python train.py --n_head=2 --vocab_size=2159 --norm_place="pre" --positions="learned" --attn_scale=0.125 --tie_embeddings=true --init_std_qkv=0.0442 --init_std_o=0.009 --init_std_down=0.009 --optimizer="adamw" --beta1=0.95 --final_lr_fraction=0.1 --doc_mask=true --steps=5908 --dataset="wikipedia_en"
Each number is 50 + 10 x the weight over its row's rms, rounded and kept within 0 to 99. Layers, rows and columns count from 0. The size before them is the row's rms in percent of the matrix's.

# layer 3 MLP up, 512x128, rms 0.112, rows 323-350, columns 0-127
112:41 34 49 49 51 54 52 58 26 51 46 55 52 47 44 68 51 70 50 63 63 44 51 69 49 48 45 55 65 40 44 48 44 55 32 38 58 59 33 49 56 46 50 40 39 49 54 40 50 35 57 58 52 73 54 41 49 46 56 53 51 52 61 31 51 30 74 53 35 55 50 56 47 49 69 55 60 66 46 61 60 41 48 58 50 35 45 46 44 29 59 52 45 48 53 35 42 51 39 69 67 47 47 52 45 38 46 63 58 57 46 47 47 48 44 39 40 70 57 56 36 70 57 61 48 29 46 62
091:48 55 35 42 62 65 58 60 52 65 48 55 60 34 54 49 42 58 43 40 48 48 42 54 54 55 59 55 57 42 60 53 46 67 51 59 43 67 50 49 36 45 56 47 45 54 53 29 35 57 49 58 51 54 55 50 56 40 35 56 30 31 36 49 34 58 41 56 36 44 49 64 62 51 54 47 47 53 39 56 42 54 40 69 64 64 50 49 58 50 52 54 47 59 57 38 35 77 37 57 44 39 71 50 37 39 51 60 45 51 61 41 33 50 44 51 61 56 30 47 45 41 39 43 33 30 36 69
087:42 43 43 45 55 42 61 48 42 53 47 56 49 47 49 60 26 45 36 38 76 65 43 55 50 44 41 40 55 61 38 32 49 55 49 61 48 51 47 52 61 46 61 54 57 49 44 50 50 35 57 40 43 43 51 33 40 46 48 23 50 59 53 42 48 38 68 57 60 43 56 69 48 52 60 56 46 81 33 50 31 49 47 49 50 42 54 51 27 60 33 42 52 53 55 60 58 65 44 53 40 55 55 69 52 45 35 51 60 55 47 53 47 45 45 41 43 58 74 44 47 46 68 55 25 48 51 44
116:53 46 37 34 57 54 58 50 42 27 44 58 55 50 25 54 41 53 51 57 61 61 45 48 32 49 43 47 45 50 51 62 72 55 34 36 54 66 53 53 66 48 48 43 50 49 70 56 47 31 41 67 68 54 49 54 52 52 55 38 51 42 51 68 41 49 49 55 44 65 54 58 41 51 58 49 57 39 41 74 43 51 24 39 32 54 42 55 50 48 52 49 39 45 60 49 53 47 37 40 62 43 37 66 47 41 46 55 41 69 53 68 46 58 58 51 44 59 61 55 62 65 74 36 49 51 46 44
075:61 48 51 63 60 46 47 57 50 49 39 47 51 28 53 64 45 38 45 44 35 62 50 69 31 32 47 66 46 44 47 52 63 35 51 39 32 38 54 54 41 72 47 53 50 44 54 66 55 59 54 46 55 42 41 50 50 54 65 42 60 30 51 60 47 45 59 42 34 83 46 48 46 59 44 53 43 60 61 40 46 43 59 36 62 48 51 65 48 43 51 33 55 64 56 49 52 59 32 58 63 56 46 40 51 39 32 61 55 38 50 47 39 35 39 64 66 53 46 52 32 60 51 50 56 52 58 57
080:53 26 47 61 57 46 53 47 37 46 35 61 58 39 35 59 58 30 51 51 36 71 44 42 27 53 28 51 57 46 53 70 56 43 52 54 48 65 58 47 48 60 66 70 54 59 74 52 59 59 42 40 50 57 40 43 58 51 53 56 50 49 54 47 55 37 71 58 35 66 30 38 39 66 45 52 49 50 43 73 43 43 47 28 44 35 56 53 48 47 35 52 45 42 39 47 50 56 49 56 52 50 42 45 50 35 44 55 43 58 52 56 50 51 50 41 39 52 47 58 44 65 67 62 44 56 59 47
089:57 45 47 64 54 55 44 43 27 51 59 59 58 47 39 61 64 43 54 41 32 47 66 58 51 54 46 53 54 39 62 64 39 49 57 51 43 55 42 46 33 55 55 63 32 30 63 54 41 55 45 43 48 68 47 60 54 62 46 58 39 54 39 64 45 40 61 57 27 55 40 40 64 65 59 25 62 40 53 58 47 61 51 60 52 66 48 44 45 43 45 50 35 37 51 50 47 48 66 57 62 64 32 48 52 41 43 43 44 74 37 37 43 55 53 41 52 65 46 54 44 52 74 54 40 38 51 56
113:58 50 39 59 56 43 30 52 57 52 54 47 62 46 46 41 15 43 47 40 57 54 51 41 38 49 36 62 62 30 57 44 58 37 39 60 66 53 70 56 47 52 47 64 60 67 64 57 43 65 57 54 42 58 51 53 56 40 33 36 30 32 52 47 56 58 28 53 47 45 50 51 54 50 50 39 64 61 39 52 57 50 36 52 46 63 66 57 36 24 56 40 50 53 41 66 53 58 45 53 53 58 56 47 52 47 44 48 54 48 47 42 42 41 46 47 33 52 47 69 39 46 59 49 43 62 59 32
101:78 47 49 47 57 51 55 47 59 48 41 39 57 49 57 62 54 57 35 41 43 60 62 52 59 41 51 58 64 47 52 41 48 41 50 49 71 37 51 34 50 59 66 54 39 61 45 31 54 40 51 65 48 50 59 40 47 44 39 53 40 40 50 49 44 46 57 53 29 55 33 68 37 58 59 35 35 45 35 54 43 38 57 64 63 35 57 65 36 41 53 55 54 58 51 45 54 64 45 48 57 39 80 55 56 52 44 51 49 54 41 52 42 34 40 42 65 49 60 43 37 40 56 54 66 35 33 57
099:55 46 42 48 52 51 58 71 54 50 46 35 52 37 36 52 38 64 43 69 65 48 56 55 49 38 45 48 53 52 48 36 28 53 38 58 56 39 53 47 56 49 47 49 47 41 55 29 53 49 50 79 63 62 62 41 50 64 51 57 57 52 63 52 50 48 48 58 44 50 51 64 47 43 52 42 58 84 52 34 47 51 56 39 58 45 40 60 31 47 41 41 36 57 66 29 33 38 44 56 58 49 66 65 51 50 50 43 55 47 35 65 37 63 45 66 55 42 62 46 51 42 50 64 39 46 57 55
103:56 47 39 40 53 47 45 40 44 40 56 46 45 45 45 69 60 51 43 48 51 43 63 56 42 45 59 44 56 51 61 40 38 43 46 38 49 61 49 43 46 55 62 64 48 28 56 43 41 36 57 73 60 60 50 48 53 43 48 62 41 60 48 46 28 37 61 45 27 49 49 49 56 69 67 42 58 65 45 54 48 71 59 61 54 42 42 66 43 49 36 43 38 47 71 51 37 48 52 54 67 48 65 43 57 51 51 53 51 49 46 48 31 58 47 43 51 63 37 49 54 70 65 68 27 38 36 59
135:57 40 39 64 48 45 42 59 43 51 46 30 56 54 36 56 50 45 44 40 53 55 67 67 35 50 37 32 60 35 54 41 40 27 35 56 35 41 36 40 54 68 45 52 34 36 54 57 73 56 58 53 49 61 62 53 48 48 59 46 24 54 56 53 59 53 48 57 35 58 57 61 56 52 46 41 52 51 48 41 55 56 48 49 70 21 64 49 44 52 50 41 39 46 69 52 43 36 57 51 59 61 54 63 42 51 46 43 53 55 52 54 44 54 34 72 52 49 45 63 38 35 57 59 45 45 43 51
097:49 33 39 47 55 50 58 53 49 46 45 41 64 44 41 43 46 46 43 67 48 54 65 58 55 57 49 40 48 28 47 35 42 37 33 51 52 49 53 36 46 62 36 65 30 40 54 49 57 41 59 72 48 69 61 48 51 60 60 50 43 45 53 37 48 56 41 52 29 46 63 71 49 40 70 52 53 74 62 48 46 57 47 62 67 50 59 34 39 44 47 34 58 52 64 52 34 46 35 61 64 58 55 76 53 52 46 46 51 40 38 59 36 60 39 50 56 56 47 46 46 40 41 60 43 46 49 54
107:53 52 51 48 54 33 39 43 41 32 46 57 54 56 38 51 45 56 48 37 48 50 54 53 51 33 55 48 44 53 54 63 54 60 42 52 32 64 53 62 49 47 59 49 55 42 40 59 56 53 66 68 64 58 46 50 77 54 34 64 32 52 49 60 59 35 42 44 48 54 37 47 50 55 47 54 49 44 57 48 48 56 44 44 42 60 54 45 39 47 65 29 41 44 53 37 57 51 58 56 53 48 49 44 42 39 55 43 49 42 30 63 24 28 50 54 88 62 34 75 53 54 42 48 45 58 44 50
081:57 32 44 48 54 51 57 42 56 45 44 61 56 27 49 53 16 45 27 42 50 48 55 61 60 64 44 55 44 44 41 36 47 45 54 49 48 65 53 50 52 63 48 56 54 48 54 40 62 44 48 46 37 41 64 45 27 61 47 44 41 36 68 55 42 46 46 53 48 47 32 66 67 61 65 49 47 63 58 59 52 55 60 46 51 33 53 63 48 43 34 28 62 50 50 54 36 53 36 50 51 66 63 57 41 53 47 39 65 65 44 36 39 55 34 58 50 60 63 44 49 62 62 47 41 43 55 47
097:40 56 41 48 60 57 50 55 35 41 41 49 55 32 42 45 39 34 38 55 49 59 39 68 45 52 51 45 57 24 53 35 55 41 53 51 49 61 59 52 50 36 55 44 54 50 53 56 78 52 58 52 65 60 50 51 60 54 57 54 27 48 68 60 43 58 57 58 51 44 46 70 52 52 50 50 28 42 40 49 44 46 33 41 59 41 45 45 47 56 60 41 58 50 62 46 42 57 46 56 46 65 43 70 52 44 51 42 46 61 53 46 31 65 42 52 45 36 56 68 54 48 70 75 43 28 58 38
074:70 41 55 54 66 51 41 60 36 48 43 47 55 43 37 54 55 56 42 40 54 50 63 58 62 48 27 42 60 38 39 57 32 48 53 51 40 46 54 28 40 47 60 41 45 54 72 55 68 54 42 44 71 69 49 39 43 60 41 45 44 36 56 48 46 50 33 55 39 59 34 68 40 64 60 36 50 67 67 52 55 54 46 48 57 36 63 60 42 53 56 44 49 57 45 48 42 40 48 54 55 44 42 62 32 23 51 52 61 55 42 47 40 40 51 65 58 54 42 60 44 41 41 61 42 54 46 35
119:46 52 50 47 53 45 46 51 43 54 41 41 65 49 31 51 57 44 53 48 48 57 46 66 43 61 45 58 55 50 55 72 42 58 48 57 38 67 52 41 59 61 59 75 46 30 58 66 64 68 42 55 57 52 46 47 52 64 33 42 53 48 32 64 43 38 43 60 37 60 52 44 35 55 63 31 64 53 44 59 36 59 47 33 46 52 43 65 40 45 35 30 42 54 55 32 51 34 56 48 50 58 47 49 46 39 44 40 40 60 28 58 55 48 33 54 55 53 32 66 61 62 53 50 53 40 43 41
095:57 56 63 66 55 75 44 46 49 39 47 45 58 43 44 64 52 76 43 72 39 59 74 57 59 37 48 40 55 31 50 54 40 51 46 51 42 55 43 43 31 50 54 50 49 40 41 49 57 44 56 53 44 69 59 57 63 61 54 64 43 59 63 55 43 42 47 47 57 44 40 38 40 58 45 44 26 41 52 57 51 46 45 28 60 36 62 32 53 56 59 54 55 40 61 43 23 56 45 61 50 49 40 40 45 45 61 54 50 63 39 58 49 63 44 44 58 46 56 62 56 38 59 65 58 45 42 48
111:67 46 35 60 54 42 37 51 43 40 32 38 42 55 51 40 63 37 48 49 47 59 52 34 50 44 52 52 43 47 53 43 20 34 47 54 41 51 47 24 38 57 47 44 54 49 66 70 63 66 51 42 64 60 56 59 52 53 55 56 47 30 44 40 64 66 41 42 47 61 49 52 42 58 48 44 63 73 60 51 51 54 65 46 71 39 48 53 30 48 31 32 49 58 59 39 41 41 36 43 63 46 53 49 44 47 44 46 60 45 38 57 50 44 44 59 61 35 43 44 48 52 58 62 62 45 50 47
102:42 47 27 54 50 44 62 59 43 39 42 62 71 47 52 56 62 53 50 55 36 63 49 49 37 44 36 69 48 35 36 47 22 38 46 53 48 53 41 42 56 63 60 47 45 58 53 57 48 40 47 60 47 54 47 54 65 53 62 55 49 44 41 39 61 56 57 52 52 61 48 70 54 59 47 40 53 50 42 64 34 50 44 39 71 50 41 45 31 45 38 64 46 44 54 36 66 58 44 54 71 48 52 68 63 42 46 51 50 46 37 61 55 51 50 40 46 36 53 42 45 37 76 56 49 34 42 69
104:46 44 42 54 53 36 43 71 52 35 27 50 52 42 26 77 48 57 52 58 57 59 35 59 63 39 47 53 51 56 40 60 28 59 43 56 43 49 49 40 47 68 54 43 48 51 52 66 46 45 51 48 62 56 63 45 46 54 45 32 59 58 40 41 52 45 57 58 50 70 56 58 45 51 62 55 51 68 42 67 26 42 51 30 40 45 38 54 49 59 33 53 41 49 68 32 43 33 42 48 43 38 52 61 37 46 39 48 43 49 51 62 56 45 60 52 42 55 60 44 62 37 46 47 47 60 62 42
088:52 46 57 39 57 49 53 57 39 64 48 46 56 42 44 38 61 59 47 61 55 56 44 65 56 64 47 60 68 38 58 46 44 48 33 61 54 56 38 39 28 65 57 56 31 39 52 45 46 38 43 76 46 58 63 40 52 72 41 59 54 40 44 34 41 34 57 54 44 38 36 63 56 48 50 50 61 57 56 49 49 48 33 46 62 52 56 48 42 24 54 40 56 58 63 56 58 49 45 66 45 51 63 49 33 44 47 44 60 62 60 36 62 55 70 47 41 34 43 64 53 50 54 67 55 33 46 52
108:57 40 35 58 67 39 45 62 28 49 34 43 63 44 42 49 46 51 43 45 57 67 59 61 34 46 37 46 50 35 44 55 39 42 28 56 51 63 49 42 42 61 43 55 32 38 60 58 61 49 42 61 53 70 52 35 54 51 53 39 36 38 50 57 48 46 61 65 33 61 49 69 48 54 69 42 49 66 54 58 39 53 42 60 58 42 53 56 35 39 46 42 41 56 64 40 43 45 41 61 74 52 55 53 39 36 39 52 60 50 46 58 38 48 39 56 59 57 43 59 38 43 63 57 42 39 34 48
109:69 44 41 54 54 50 50 59 62 46 50 52 50 48 35 45 53 56 36 46 32 42 47 59 56 38 46 60 56 43 79 56 29 30 42 41 38 57 58 44 50 61 59 50 43 65 60 48 56 63 62 49 55 51 61 54 53 47 40 68 27 23 60 43 55 48 48 42 36 53 54 52 54 45 64 49 46 58 45 50 42 47 44 61 37 39 59 60 39 54 52 48 50 52 62 54 20 49 28 45 62 42 59 46 36 48 48 38 51 65 56 43 34 68 54 65 61 57 40 40 52 40 43 58 41 62 60 50
092:44 50 55 58 67 55 61 44 54 52 49 54 61 55 45 51 57 56 53 69 50 45 58 44 34 27 60 35 65 40 69 59 59 42 30 46 53 40 63 45 40 51 32 56 49 34 39 70 49 51 45 40 45 61 50 55 59 53 57 60 40 42 50 78 50 49 49 42 56 51 42 46 59 47 59 56 39 46 59 57 57 59 35 33 41 54 60 39 54 51 53 52 56 46 66 53 29 33 37 74 47 56 37 42 36 46 45 53 41 65 50 58 54 54 36 61 41 35 71 56 36 45 56 56 49 50 41 57
091:53 60 48 49 69 57 50 50 56 45 52 54 47 49 41 44 56 54 53 33 48 56 41 53 43 45 52 31 54 67 61 59 58 46 54 54 36 62 64 34 28 56 58 69 35 40 54 46 42 52 28 42 46 62 46 47 47 59 40 34 39 59 37 67 48 49 61 71 50 52 48 45 64 47 62 44 44 43 66 57 44 60 64 59 49 51 45 54 44 65 58 49 35 43 55 59 37 32 62 40 67 52 35 57 46 44 35 36 45 53 47 48 51 49 35 47 56 51 53 51 15 44 56 34 41 36 53 52
106:65 52 64 39 65 47 61 66 46 30 57 49 46 42 46 39 46 63 50 32 44 53 42 66 49 58 44 40 42 60 58 69 53 43 54 58 35 52 46 47 38 56 67 64 32 45 43 44 57 35 40 77 48 61 43 43 61 66 45 58 36 52 51 58 50 34 50 68 47 42 33 44 49 43 55 47 41 39 45 60 49 57 42 59 48 61 54 59 58 36 56 54 27 35 55 55 50 60 66 49 48 64 59 48 57 49 53 48 69 60 60 47 42 53 55 46 50 47 51 67 33 49 69 47 41 43 35 56
# layer 3 MLP down (transposed), 512x128, rms 0.0881, rows 323-349, columns 0-127
095:60 52 70 52 64 53 47 59 38 55 52 46 59 51 63 47 44 45 47 39 56 62 40 44 50 68 31 42 32 43 62 31 62 48 56 50 59 40 45 48 50 59 55 69 40 38 35 40 79 52 74 35 47 53 53 47 48 51 56 59 47 50 43 60 48 42 43 46 62 42 64 54 55 51 49 48 46 47 49 68 35 31 36 46 57 44 49 25 40 53 46 61 54 42 45 53 53 48 49 57 52 66 50 56 47 51 51 48 62 55 52 41 62 36 55 47 49 53 54 59 61 25 40 38 39 32 65 70
087:43 53 26 36 69 39 59 55 53 49 38 68 53 49 57 56 43 49 48 58 46 56 48 49 67 47 22 31 49 67 58 54 60 53 39 55 47 49 42 52 56 42 59 53 48 68 46 52 66 50 47 49 60 27 48 54 50 70 47 53 41 60 61 51 70 46 49 28 60 51 63 51 49 53 54 50 52 51 22 43 46 41 52 47 63 56 44 58 56 34 52 64 39 57 48 53 48 48 58 62 34 67 46 41 42 43 46 47 32 40 52 44 51 68 48 36 41 58 49 51 55 49 52 48 29 45 69 61
089:34 60 45 70 51 76 52 46 25 39 61 52 50 44 69 49 45 53 69 48 47 39 55 55 43 57 46 40 48 39 50 44 39 55 54 48 52 62 49 51 36 56 51 70 42 52 24 50 51 48 35 52 45 55 52 71 55 43 54 57 53 48 51 34 55 43 48 38 47 49 59 62 49 54 34 50 43 64 52 49 71 52 68 52 59 60 56 57 51 58 66 62 52 37 37 58 47 65 46 42 50 40 22 50 44 61 63 28 37 44 50 52 56 71 59 66 43 48 43 45 52 47 42 47 52 51 47 42
113:41 37 47 57 50 48 53 46 62 27 43 51 54 57 52 33 50 64 57 54 59 57 51 71 59 44 61 47 53 71 38 42 59 65 36 56 64 42 69 47 54 45 49 20 49 64 55 67 56 47 40 35 51 42 45 38 66 65 35 47 54 51 47 43 35 50 45 48 41 48 49 61 55 55 64 57 53 37 34 57 50 52 46 60 58 63 34 44 65 54 46 56 53 33 51 49 46 46 43 49 41 63 57 41 47 40 59 60 44 26 61 52 43 38 69 47 32 42 51 57 56 53 56 31 50 51 60 42
085:56 43 64 54 78 32 38 60 60 51 48 43 55 58 60 49 66 44 45 44 65 55 64 43 39 53 43 50 42 43 50 51 71 39 50 31 48 30 50 42 37 54 46 59 50 47 59 48 53 50 54 50 36 52 46 38 43 45 47 60 70 41 66 42 47 50 59 54 58 57 59 42 62 34 59 46 50 36 55 55 36 43 45 25 47 56 60 54 49 34 55 41 53 53 52 47 67 54 45 59 55 47 41 49 55 42 39 55 47 59 63 38 35 64 58 58 72 59 49 15 54 47 49 47 44 42 42 37
069:65 56 41 49 75 52 46 47 41 48 47 53 46 58 50 52 58 50 67 46 41 52 62 46 49 54 67 63 34 46 60 48 56 48 51 55 52 56 46 36 47 52 47 59 42 64 58 44 51 65 31 32 44 72 38 55 55 66 50 50 78 59 46 57 38 41 71 56 40 74 49 57 38 60 47 42 47 37 55 44 36 54 45 38 34 41 58 28 46 53 30 54 55 53 32 54 59 47 31 47 46 63 49 52 50 37 38 49 42 53 48 58 53 42 31 49 40 61 43 57 57 44 62 46 37 44 43 46
082:48 44 46 37 65 49 56 51 43 53 54 57 53 51 39 60 33 60 71 50 62 51 56 36 38 50 55 61 55 63 50 47 42 59 50 56 59 57 45 63 52 59 45 55 67 47 47 44 48 45 44 48 36 49 74 42 51 34 62 44 28 47 54 31 42 50 24 56 52 79 38 41 49 59 40 55 62 31 54 34 48 65 60 36 50 55 51 48 52 59 44 49 47 57 41 48 53 65 32 65 50 60 46 56 46 43 54 40 28 51 57 55 47 57 51 59 50 34 56 42 40 67 51 46 55 46 22 45
102:59 42 53 43 38 35 50 38 57 51 59 59 54 51 68 39 47 49 62 51 48 48 64 59 49 43 56 65 58 40 39 49 58 64 42 43 46 54 54 40 46 29 48 56 60 59 35 64 45 58 37 53 52 36 49 41 45 43 51 49 51 65 65 63 49 43 43 32 57 29 58 44 49 46 55 52 56 43 56 35 94 34 50 57 60 40 50 62 35 61 47 64 42 49 49 41 49 54 36 50 43 53 52 48 52 73 48 59 42 66 42 43 57 48 64 50 72 37 59 40 60 61 37 46 46 48 52 58
096:46 60 51 45 64 38 55 62 65 69 59 42 55 57 60 55 37 54 39 47 38 63 55 45 53 51 34 64 41 54 55 55 35 62 39 45 49 45 35 62 54 26 62 38 39 61 52 55 49 47 55 38 56 47 45 60 27 48 43 50 52 45 42 51 35 54 51 33 53 43 64 55 44 55 45 47 39 57 47 46 38 53 64 48 50 49 51 62 52 46 50 63 44 47 56 53 65 57 64 24 64 64 52 44 54 59 61 35 48 58 68 37 53 35 27 31 38 53 67 35 40 39 51 46 55 63 49 58
091:56 56 46 63 38 63 72 42 42 49 43 34 45 57 31 53 43 59 47 61 58 59 76 49 57 43 39 53 53 51 34 51 48 56 51 59 40 52 57 45 58 54 41 59 31 49 51 65 46 37 63 66 44 43 56 42 48 64 47 60 40 67 65 56 53 47 31 41 55 44 47 51 54 27 61 50 47 44 46 60 48 42 45 64 55 54 59 48 53 37 56 41 44 55 56 32 45 39 38 80 60 60 40 64 28 57 40 40 37 45 47 46 53 59 37 38 46 40 56 54 46 52 64 57 43 67 44 43
092:59 45 37 68 61 38 49 49 57 48 56 41 43 62 42 32 54 47 49 41 54 62 40 42 55 60 35 52 53 48 49 64 63 55 78 48 46 59 74 50 37 31 68 52 48 57 56 53 51 62 54 47 50 49 59 49 58 30 42 55 46 45 51 51 54 55 37 53 47 42 60 63 55 46 45 55 34 41 54 62 54 37 54 44 63 42 56 37 68 51 49 59 48 42 26 36 57 64 49 47 42 52 37 53 19 58 42 58 53 50 32 33 52 65 54 41 41 58 69 60 35 40 59 52 53 45 54 38
112:55 55 44 60 13 60 35 68 32 38 37 42 52 75 47 58 55 33 45 45 60 54 66 50 27 65 51 69 56 51 49 47 62 42 49 61 63 35 43 44 54 58 43 34 47 47 52 61 62 53 63 50 51 55 55 41 57 40 47 47 33 56 47 54 58 51 55 56 41 38 52 65 61 40 51 34 47 46 48 48 53 50 47 50 47 37 45 48 50 41 44 45 48 47 51 63 32 53 54 44 60 51 53 60 40 85 56 37 56 50 66 56 46 48 45 59 53 64 53 47 49 44 58 57 48 59 32 52
094:53 62 43 53 13 59 41 48 49 48 48 46 53 61 37 57 57 40 49 36 55 49 69 50 51 52 58 63 60 55 56 47 56 50 41 56 64 55 43 35 41 59 44 47 46 46 52 56 55 36 70 55 69 49 55 29 40 49 60 52 40 60 41 55 35 43 59 68 60 22 38 55 46 40 60 41 57 61 36 41 48 53 58 35 52 39 42 52 42 45 59 44 46 49 60 60 39 57 42 57 58 49 58 59 63 73 65 29 47 58 48 55 52 51 37 51 54 55 53 67 33 39 40 57 45 42 59 45
110:59 45 55 53 66 45 65 46 57 32 43 59 45 55 39 50 59 56 47 37 48 33 52 60 68 44 37 39 51 62 37 58 49 52 29 57 60 44 46 58 56 46 46 58 46 49 51 48 49 55 42 53 46 62 43 63 56 57 54 55 56 48 49 32 59 45 59 41 54 49 37 43 39 51 50 51 47 40 36 49 46 38 72 47 60 43 31 63 45 27 62 47 72 59 62 70 68 58 53 22 54 53 53 60 42 40 46 45 62 39 39 38 40 55 65 55 54 59 57 42 72 38 47 60 44 29 54 43
079:46 55 51 48 82 40 48 64 27 45 64 38 54 64 59 39 67 37 70 40 49 34 49 58 51 50 62 64 58 49 44 61 51 53 51 43 41 41 43 59 52 49 39 54 27 50 46 41 40 52 39 46 59 52 42 70 50 32 51 45 59 58 40 37 55 48 59 34 34 52 58 49 45 60 49 44 37 47 70 38 56 51 52 57 40 68 51 50 54 57 46 57 68 57 46 47 29 70 65 37 50 44 49 48 34 47 30 50 53 42 46 48 62 49 56 64 58 55 36 54 56 55 42 48 50 59 47 42
079:46 45 61 53 67 63 63 63 61 64 65 37 48 57 62 36 54 53 60 49 44 42 52 51 30 38 66 68 44 56 60 29 43 55 50 40 57 43 52 51 52 52 45 38 54 51 40 40 44 54 41 54 39 38 47 65 58 52 55 56 56 40 45 60 33 57 56 28 39 16 54 42 59 51 31 60 60 51 50 47 61 49 50 36 39 68 49 52 45 51 33 54 77 55 32 50 40 35 68 49 50 40 62 47 50 40 54 45 47 41 54 59 50 53 46 48 56 53 36 49 59 65 38 49 54 53 50 48
082:51 39 38 38 79 50 40 44 45 44 32 52 43 44 39 58 64 61 34 44 51 59 52 38 44 42 50 39 49 50 59 48 55 51 34 40 30 50 55 54 45 58 54 50 43 43 63 61 47 62 48 59 48 76 53 49 46 50 51 49 61 38 43 43 58 43 41 54 44 80 45 51 61 57 60 44 51 60 68 50 33 46 43 46 57 41 67 51 40 44 43 35 63 53 69 52 57 41 30 61 48 46 54 64 36 31 34 54 41 52 55 41 38 54 44 74 52 52 55 42 47 70 57 58 47 51 50 47
094:37 42 46 53 51 49 49 44 37 58 45 55 51 62 57 59 52 76 43 52 36 49 60 47 47 56 25 33 47 44 42 44 47 51 67 61 35 50 43 41 69 54 47 49 45 56 43 60 53 31 41 57 42 57 50 57 52 42 30 40 29 56 67 37 32 52 49 63 62 54 45 64 46 52 58 43 54 50 50 33 58 47 61 44 53 56 47 49 51 49 52 44 52 54 61 61 45 55 56 64 58 51 76 49 45 43 63 64 46 46 51 64 47 57 60 25 60 53 53 39 47 50 57 38 25 46 78 42
095:38 46 57 39 37 58 64 50 59 49 54 49 71 54 60 41 42 44 54 27 43 46 29 53 53 44 47 41 67 61 52 44 69 44 49 45 59 56 66 61 70 52 38 52 57 45 56 58 40 54 43 55 58 27 47 47 26 51 40 44 52 42 41 58 42 50 39 48 33 30 62 45 44 48 51 49 56 44 49 44 64 62 44 60 40 59 47 54 50 38 43 56 69 50 43 48 62 40 45 45 55 57 32 55 59 42 55 41 54 28 41 48 77 42 42 64 43 65 64 58 49 53 55 65 38 53 57 53
106:35 55 66 48 47 38 59 56 67 42 60 55 57 47 39 21 43 39 56 52 52 27 36 68 25 45 60 59 40 57 44 55 53 60 54 45 51 64 46 60 45 50 51 62 46 58 58 55 53 62 41 65 47 48 47 51 35 58 56 46 36 58 36 56 47 52 53 63 52 45 55 32 42 31 50 42 46 36 32 55 59 36 45 42 40 56 47 45 50 34 65 52 47 51 50 55 66 55 70 54 57 48 43 35 48 52 46 57 52 61 63 30 56 60 30 39 42 67 54 58 43 60 63 59 62 49 57 46
105:52 51 45 52 62 41 64 31 24 35 61 59 60 48 53 50 48 58 51 59 69 36 56 64 61 42 51 39 55 46 65 52 52 50 35 57 48 60 45 61 68 45 38 53 44 42 47 62 39 65 38 56 32 38 59 47 54 33 65 55 59 66 55 48 49 53 41 52 65 51 40 45 49 49 46 47 57 46 56 53 40 43 59 54 62 33 53 47 33 58 51 61 43 72 42 42 68 62 50 54 54 31 44 62 36 52 47 41 56 40 70 43 43 37 48 62 38 41 43 49 71 58 46 29 39 46 45 48
096:61 21 51 58 60 46 51 50 63 53 41 43 53 48 35 53 44 54 59 60 49 48 59 58 63 56 47 58 50 60 42 59 38 25 41 48 31 54 52 40 53 50 50 43 48 53 62 48 33 57 48 59 33 39 53 54 30 51 58 70 68 56 33 39 38 46 46 44 66 50 37 42 47 36 46 42 52 39 58 42 70 46 48 49 36 62 54 47 66 41 52 49 43 62 68 43 41 57 56 53 53 71 59 45 33 57 56 35 65 39 52 54 59 37 66 37 52 37 63 59 64 60 48 55 53 52 43 39
085:68 46 72 62 44 49 44 43 59 46 58 48 40 56 53 52 51 36 63 50 31 57 54 44 61 57 41 38 59 53 47 50 50 32 45 43 57 56 54 41 42 65 59 55 50 60 43 35 49 42 59 50 49 37 67 47 41 70 40 55 56 50 50 42 31 41 43 55 59 46 52 54 54 50 46 63 31 73 57 65 47 58 46 38 47 50 32 46 50 39 45 48 40 57 41 58 48 45 48 33 60 49 30 54 40 61 65 46 46 71 37 38 48 46 53 65 32 36 55 79 48 35 51 58 59 51 65 48
134:40 53 46 48 84 52 54 35 55 65 53 62 43 40 61 36 52 57 63 47 47 35 23 39 58 34 51 56 45 51 52 44 51 61 70 51 52 40 43 53 53 30 62 56 48 59 40 43 35 53 40 50 52 31 50 67 42 63 50 56 68 58 41 49 52 52 40 28 51 60 28 45 50 55 43 53 47 51 49 44 50 51 47 52 50 61 36 52 46 55 37 34 67 62 39 46 57 56 67 54 32 48 48 44 79 40 48 48 57 39 50 53 55 39 60 43 52 42 54 37 50 65 59 49 52 56 54 56
098:42 51 72 44 53 57 57 58 58 53 45 58 66 46 34 42 40 57 40 58 52 58 49 46 48 45 72 50 58 38 54 33 62 62 51 36 62 44 49 52 61 46 44 47 61 52 60 45 52 36 44 55 40 43 36 65 49 42 47 38 29 46 49 51 56 52 56 71 38 51 50 61 37 28 49 52 44 43 21 40 42 52 45 52 54 62 46 45 26 55 64 52 73 52 49 24 57 50 61 48 53 66 54 49 56 34 60 66 63 61 53 67 52 45 71 50 40 53 42 51 48 53 59 49 47 43 45 56
089:44 62 57 37 84 45 59 50 51 41 45 46 57 48 53 62 63 37 69 58 35 64 34 48 39 55 47 45 45 65 55 35 52 50 58 58 45 55 59 43 59 60 41 65 50 43 36 29 48 47 47 57 55 53 54 39 29 60 47 50 57 47 57 62 50 49 44 52 41 38 51 34 62 52 53 64 45 42 47 62 48 65 36 74 36 52 57 44 61 50 33 72 42 40 51 48 35 56 46 44 40 59 26 45 50 49 42 53 55 47 48 66 28 61 47 51 64 40 52 46 48 45 50 57 40 59 53 50
074:50 61 44 57 92 62 51 54 46 59 38 44 54 48 49 56 66 54 61 32 55 54 49 36 53 35 42 36 32 51 59 49 44 30 45 44 38 49 48 41 47 61 51 64 49 39 50 76 29 39 39 77 51 53 52 42 53 55 79 46 45 48 54 55 46 49 49 54 55 56 39 55 46 40 63 48 52 34 52 58 44 41 49 59 50 51 45 44 46 48 36 49 48 50 56 55 47 53 80 57 62 50 51 42 48 43 50 46 53 36 45 41 56 42 53 49 57 57 48 36 28 57 59 51 48 39 43 59